Weights of a small GPT-style language model, trained from scratch on English Wikipedia.
Size: 9 layers, width 384, 3 heads of 128, MLP 1536 tanh GELU, vocabulary 6529, 18.7M parameters.
Training: a variant of SOAP for these matrices, 512M tokens, 3903 steps.
Each number is 128 + 32 x the weight over the matrix's rms, rounded and kept within 0 to 255. Layers, rows and columns count from 0. Numbers have three digits each.

# o: layer 4 attention output (transposed), 384x384, rms 0.0624, rows 92-116, columns 128-255
# v: layer 4 attention value, 384x384, rms 0.0673, rows 93-116, columns 128-255
o92:174135108122095151143098127158115106160043121137137128099125044137168099138064143132123179137129135158132100137090069215089110064115154117100117131122149117137137141147116132127097178111091167150117094138151200146091133166177114160126119140094170149162132189142155091097142199085131136159085138132039147152126128068130101108131195153127140096146085161122103139114111144163113124087137
v93:112108048058170130126182097090118085127109182142132150110087132137130084135165143114069126129161067189106142132164097143173089134169122100057136110136147125147139182157143102129122123159092096131144130103121055164155086120138177127148157138056134090124145097216125113140115155132131170129114098109142132119130123178096124111113071154179190101150102105183122168060103127102130169122109
o93:130138136102154105134107168163189103094167130127075116151131120150154152169152120153138103106110143147124096138102153071098140097113139212140127151167123156082138132101110143147111153126086127071061144140138111120109094077168086103104133147149126144104139125093167068186142106111176133148077111133110111123110116139127218161126117170152089141112117155144104087106100154097116156094161
v94:161173155137117168129098098114066100185133151159062166121108116139130153209125111115099104167166118144111188095083128159174129069112157128089094112105116096102152076141082095147120120118125165099128145153136140071088159129139108116099116158141085164127121161108095142162143142136157168135115177126140155098133144098111090105114117114137141156170107161147171165128139108117157118136051
o94:147154162192139111162120149116149157101110119143119131070116177164122112093161111140159116153128132167143165158128187147144145066121135089143160152115107150134124149138169123058089167146150140083175117143098140106138151127125106110112147131171181064136157077167143119109121064102098097091206110166065122130128137105130113095108127162111154111116164121136114145117104161152117177132162
v95:135117151107178126088155159069165169094103149078103118158120121136128132141099117092074119145061156116140178169156082153089107211181099104148159144091104101112141210069059131173101188119126131089121086172085094128130136147147127138088081111153177133110102139075136115124162143128068091126081083093131154161095110149111140110136177118093097150097104123146086110077122087164194119082117
o95:113125169155148167064126164120122081098181148073149166166085065115123104137136150142166137140152135112079176170123131086125166120147189142141163108115144143130131088161128181072127103163093125166078162181111129146130123069094157159152204121111088142134114108147057124157074138158139133071107184172149172146115054117081147117133140118150159109227131092133101137157160093129114150131144
v96:106146196139112108125105159149107122105142153166170182147138142113100112176142137161057208164136154177098157074174091194111083159109123171171074108051089125114137147083095084098148124170155172134120116116170127119181129169075108189136171145117144118151120173117143155143133142115159106093135049110162205063175111142161132094104137157078136072097091078133097142147142108137132110084097
o96:147121150127073153126145115122063149175124099119081070188186106172178145109083184099157110062113149096151104122127150101152189111131167127151157102201117114112130150144123160171124120145066122089145132075180132110153122168079138118131173133144102165159176078134120168149116133128126155125085185159103164167093134098103038189212144152172125156076160139167154112108125114173091081142142
v97:143066142132126120108181199110129082117207177145136145124178125122073175185155190119154086130158090094105100086153106174125142168139144185115125162121145082114090111125157130150124080160104135165167125154127141113182038107104123139067148168152141162119091107165189133152081124094115100097090091131134100163076108151161112104101169148117085048121114115135078189155120164152133140194093
o97:142167146123101135143121119179103159104114127205124121174171110176127075132085116078137095098111142137119081159119122153152151047132107065168165119135121137129142164176117146106140149102153105041108174105138100166113103214120118203133167104161127165109134158088175147124169147174107134123110129157177130091192151134097101119137029176075192086130121150171154147139108098161196124117116
v98:134094172116143127082105091113101135114192174155170083173080157186135197176107171145165111105179123116165104144098139102102148104144137117128145147139153116173126159110128119078122149147095147142160057128166141112112085182146100157083094149065153137121114154131132087100197125097172209119087143135112124218171133091124060162116153099154117110146110107173162194162120124118109136137143
o98:117146132120115123172071105101098115145139114149107146154137110142060142109189103107109116175146149125100132125184138154152120158102123173065101098144148102049097034191107111122069137133153139103080130143122146179127153090103156070137124135162091163129197168223157181178133127136111132141130151155148087068138107131078146126034092131113115159095142199140063092134123134139144108155105
v99:182090167128084121129148089125140115150154123134138169125170112142144059188145198148123133139119145133162130151106145146121081123092031144144136114125168124182193131137141148111115111142141118124106131177086161134119103096094115157119076148135150156132095123123140118110107132070080119045144179099130116127096154157117129156123150100120191075108175170160095121094136085145177164152173
o99:090148097133145162163116153089135107095106121109107165164090123134153112092142103152128066134138096142106129163117157147136119125098158100101091133080136131151105160183151152160110149106077104137160140102111149112149078153112140070183074172116089084101110101121103108091106127128120106176096084182140089142124060089165107103133117091182144143123085125173173139113129154136126162107158
v100:119069096139128107134133079155120116164130135209123097155156142121128130119183171162194212126170152173122155083132155077139146111179113118074149123129085095098104138115121139142143114083116124116122124108081108131153139184144136122130125103139158114130099100144100154113103089090080078142160179127112189106105150106102141144154120076135115124117090108127094119145090180111117119133133
o100:111122114067147124139126091172171103152121133094157099121064106092109112126143132147137081153111098138169173086128138089170148120080146139159176118170155116151113116117167131120152126146143078168085120142139111144121198132153112142096069155102163143188128131122109146150140123150149069109096105091116091143160106108174145161086122121058145169153091164106086161094144091141139161154148
v101:130095174133110167118091147095118109131104122100173069101131109129164119155141169101171136155170219087120112121119184190130130126126091162140153184085153085155173125150161154040081159168147129094110146123127095058109153136156158051103180179169143065122149101166140078081149125103135173145106152151110169091071177174153113093106116117184169121143128022080122062182065105142137148105123
o101:102094127151134122101089127149142101135108110075112167146121165139104081089106187156163098083133117139127170120092063154137131160106141094083098103154063160097104177053171094144151067132130102144141122150057132166153119045117153165141147168128103095147085177047088103114141143111137121102109122125112149094168132100135090112202126066098094120076164147090130162108105131093124163184140
v102:145079149168107112164129134102123143107149136186083117146087171181163198130149144213186138107105140107190143155111104110126144133131124042092106149117111065174137131106079063140161123141052125099136143161156139125129159141065140092138103140058111121076085126115181114122117099139117128123082109114116151162174104131168133106093096109140126114113189093120139143125111157134147157060095
o102:119147125120155173175167098091144105151145123112175091081117173108115087113126080154071081169131149196113160215170147115115085085150075119116091131190169105140136097113094139146157126130155119142129114095161121128166134131131090176196126132153093171135094171168147126149146182113121141181089146122118110117104126087159133062152123149104204152128105119180151089129134135157124143129124
v103:136141102147157143135184099122146150109074143123133094107134123140161157095124160149141102120148110073098149131078154126164161128160151145148124113123145134127140182125140150065156167104088137131163146137154157121163118192122101116168144106130140114088168146126141132173113160133122112112133109154146159099133075123168097133156122105160190111067123148106159158125081091084141075098108
o103:126141103090132119091128122178108135150179125172175147151093128152146142149081166130136127123133180142128154155140070123085113132138133149090138117123081126125164108040064095152107086154095048093133108122135078064076135119158159028119108105103139185135074126167122132114137110154126124078082121077136131150190163181139160116114146118104086128159055110134096084110110184137132091093159
v104:169180087076158160123179141147162131105113162129139152151102074154123152114120142158073115145087135127120141141142139096101067172086196053160163110125124112084106126127100164128114161185145101144115111100150105143108151128138109147106049114119094149182145110164171151127131138090201147079148064117153134106132076060087135168131094119133165072080129138105143134175116163166135121042139
o104:139095095104165112100079113122137115138132112205100209129137105150152107173144116159119167109123094129138105122134157129105199100181144137131161093091142135105099113131135117149092088151111169073156197168151111135148143155139098129151142130108133111079165169101162081148120158116084145083056154117134185148145140210127107101114116120131168149138158100119199120085127111092136134120121
v105:127115130075153049181136128145129092098183108113141146098208105150137117188067081184110128068041107178147188132155139110075136096153104155156122133136118121121171133125114136117130128169144148188158138060100148105117150124086126153083069165089176087082119132113154100110196121175183142171129190092181150122127127167107101132186100114149117099098167100177141151096099132096132169111096
o105:158110077213115167139137120117119126093059128178063133111126101153119154145184155139097118214139168174121101096108105075146131148127120077133068147107080143150148124124141151089104108114129124115157143128110169122139127114112153124154117081113090116193121182192132120137141155116129137182135150138084149121067171145121134098079157139112172150162119138169053120128134105198081134060174
v106:158127108106130152141106107107136094174151115136117138109152183166086129147095164101088083080159098211094124097099154232147114101187149120131101130104133097124142088097141122107156118095139081145143174199134139086186064103103136126113118105114061112158146142075116164170135186119075189067129105087165126063078077140056070104070144110124143113099149175118139185134154177135103124135116
o106:174166115099107143152135143124084176170104104066133135205104149109131173101127136165110166138151130100111182089113165112127127165125159118095164088115152119138151198166070116136119159122093161106165133108163098095102128152115135153091169153167137159161110089168132132087118115132118106130138134127117153165169140122168195077168089139109101127149085122181145087129117117156094099134145
v107:128125143208152170144105089135109133121145138145149090125130120103127065147155160108091133161131122102145134123196133136190069082134126144124109106175105172139101131150093138122132076112151159128078103094140136132093145191073126160125134139110111182137123124078142104060171084112108097090128125199124121103130141154113125131146118118103116127130103089145121108146129097186129095138137
o107:165098104138067177162175120151115147111029150079168093108142071107114096101149167118174111110114155131134147071092086085104102174125169182195123204156122106112119094100157104154143169113157121108118186188076088129132173054139116159134121118123171121162151121148125076190080146164135199142159100103124128096165105105178097100134092074121129148166116189135139103096100168127144090104094
v108:186136188158150135112102163127099076136095072128157128158113112106119109147164097112129081097159131175114129078139149146149107120086169114128126140134125137137158146116111143157157130131148152125152134207148072090185090143161133076121222091190115119203128171115117153179136146170143140121147133115127110122151085136117136094165129093115088170155083202030153154144142144136059095131134
o108:120176110106186076126087144151108193130100112169136143087121156059177093156119106127125172123100061141124133148111052205113158151124093179117205110148135168121091142139146141132092089150140081134171124080123116105143109101160152233136128135075142137136140139126178135097139089139152134076121131147102166121166122111116113180077108062105156160116131091167109168141135118092131151162158
v109:106108134125106128130147178111112120164125119097108094129205158178086104141083098160063133137133097157127131082151140102138118120149124179153153093116133158136094156149144191169136119166140113135162129114089113088129117069164167152085159124167158154141120138109188109117145149151092116131163086170153070120163123174086112109109092123122124076106097113139155126117117184214145162123146
o109:195153139175153120099132096155100121122117096137118119081083146171158142130133144063141161091145176137117082103099118164127136114098180129137197157094110124162159161123154072136114149084110179150084159079133101122171110160146065130184118186138092086153122124127181155142157146099133121210115145116102161126120052100139086137110124130135157184108101125113176139099151124132197167093107
v110:080108138137161154118116138116155099164144101067180139113141140087091118099109200092150107134131133138106090159106121117106109168173085041063162161110107196181093097105124105102110147117074131100115110130152150107120094156127122087091129133128106148119078079129120152091049129114073119103082100143163126178147106109109106149161091139093171113147103126088189102170142140105117098127150
o110:089187102135173157159155139132129173121107149117145158124175123133112109194126127106112113119113151028119115142201131160195077115118181174121134119143177054082165188097097105087105198078162121132135100140095085166127108123180163157129093156084152103139153135143112125161128194160141151149102121149128112070110108129118118093107145067139081106176162115139157150122117145116102146145189
v111:184155141138180155140161140130135132096113143092107083114122059116128071162126118089164129120126165086096149142052094134154081167185093124109123139137134152095122125163127162087119127141136081139144131117106098141105076161086186073150131179087140134072066088110113104099090102136139126154121097111127149132099144158132116088186164114143162099126133123077119198148145131127132161114127
o111:102132067142116102143141132148153042113165138141160147094103143150093172122129158144107092124157148165089113159098175085182092107123116104159121126034132096134131146083115122093118163084176089083156170181138109102178098120125066104134114122171167083139130188153097157160138154134124079119181138140103084127151161106144102131182133110132139123127135074188061141050072108125125134114185
v112:093087162123088114116166089073107104125145140113094173098114143146142092097127144166125152098214089125129072143107127124119129134105171160198152132131146060137172146129141104081120183127097137110094106172174138076090130159126112169087128126077057079109107129102179136158082160129167109164118190121138141152119138129129113101109183107093130165087133100140118086156065109100093065098098
o112:152104096114102142148089105182104155137128098146130123157117180153110076180127152118160095202120116131131123110172104137149152168094111039090085105087156127157126107124056148118112090123134180108162126167132111183130148108123124143105166097143143148140096146088090113129177101123092130100152058090142128091090116154095196143153131133142144147132111157177149142138094147147078146177120
v113:123140130142126123117152128129124097160146094110176101128150100196223148131147131085122097108136155124144138130161100140146121103135179109126102040106129128087109086155175118156111147099154056108106100159119153114142144169108152120134136107138064099111106115145112154162079178124113129216106100125213114129132147136127154119116138201144177150175098119121108167109169125085123204151060
o113:099161114111121086072117169154097142174081141122099085151163078117115145067134147129099120130129104133110144194110099155034129106144108137162115151089107112137118159117085106106179134142201064112103112073121166146102104149120091140051114078128166116137120158121085082070154115115126049138117108166142128122120122116155164113112131162142122103145161107220123117125175146174117087118133
v114:171125074129117190136083124194135126097100166077086129103102080069165146096125158102130090099114193167170090137161145093112096135117142101154147107100108132140148125105127110128136150112135122117106186089127181122107097160131137155101165134121146166179103136142162182129107122127134081096112102152153148110119141100176142095122166072096161117065179166078150123158117141095106164149119
o114:114110224115112072106137117164197153123177090132128142142121182146175143129164121135135169114139119115133105151073143174162126032127203132112142154137145095081131146152120105146120116133190058112121041099173091179137156100114185130175127128160128093113089094171133114103092145150145100132165117109157139161146125155134128168176179124122144124128131067173175179174168080143126094126115
v115:128082138075163156114126094112168157144133132083099110108156147070184119150109161121125118121136104139113200121101148144148123096166102158113105135197165162108163125175113126194099073134090111095059145147088132146090137122113096084112096098113089105105124141170116147059167138109071134191093125148147126134170130163183074117130129151158139112150113146075161136139119128100165105152116
o115:113163110145106140081149138094094114069091141123227106151130104205113167126147142108100101106109093143146095097159125078164127147193091102083152135088083098099156104115160110089087123119096097091149107114121158132180136140113166091098120130130095125100150123131126074158108123147130097126098121135103099119104147098154123161143135150101041125135135139100141143207116118178124145133155
v116:160129167094187112157119114104144122117107161141098146151122155194181166102130144072174054178141154059137160116074145186122091201162181158099105097095183062142115081104135112092114150105128095119092097147137119130093147150116150116157091178093095100143115101092164122090165097097120120123140126164151104110158157131095116147106125121221164128147169141105158099154140101174171071125149
o116:106137084105095115138047111152107111107203081121166186118160146122119179117138153176079202095125138151122123164098193134129123120112120121081118169159129160135155152137130153168142124104160181148139148179114150134180092110154121104147107071170123159151118146139133093143113100114125137151166118089147129112167098126120102135133114095048118153084148107132135159046155111094179149115151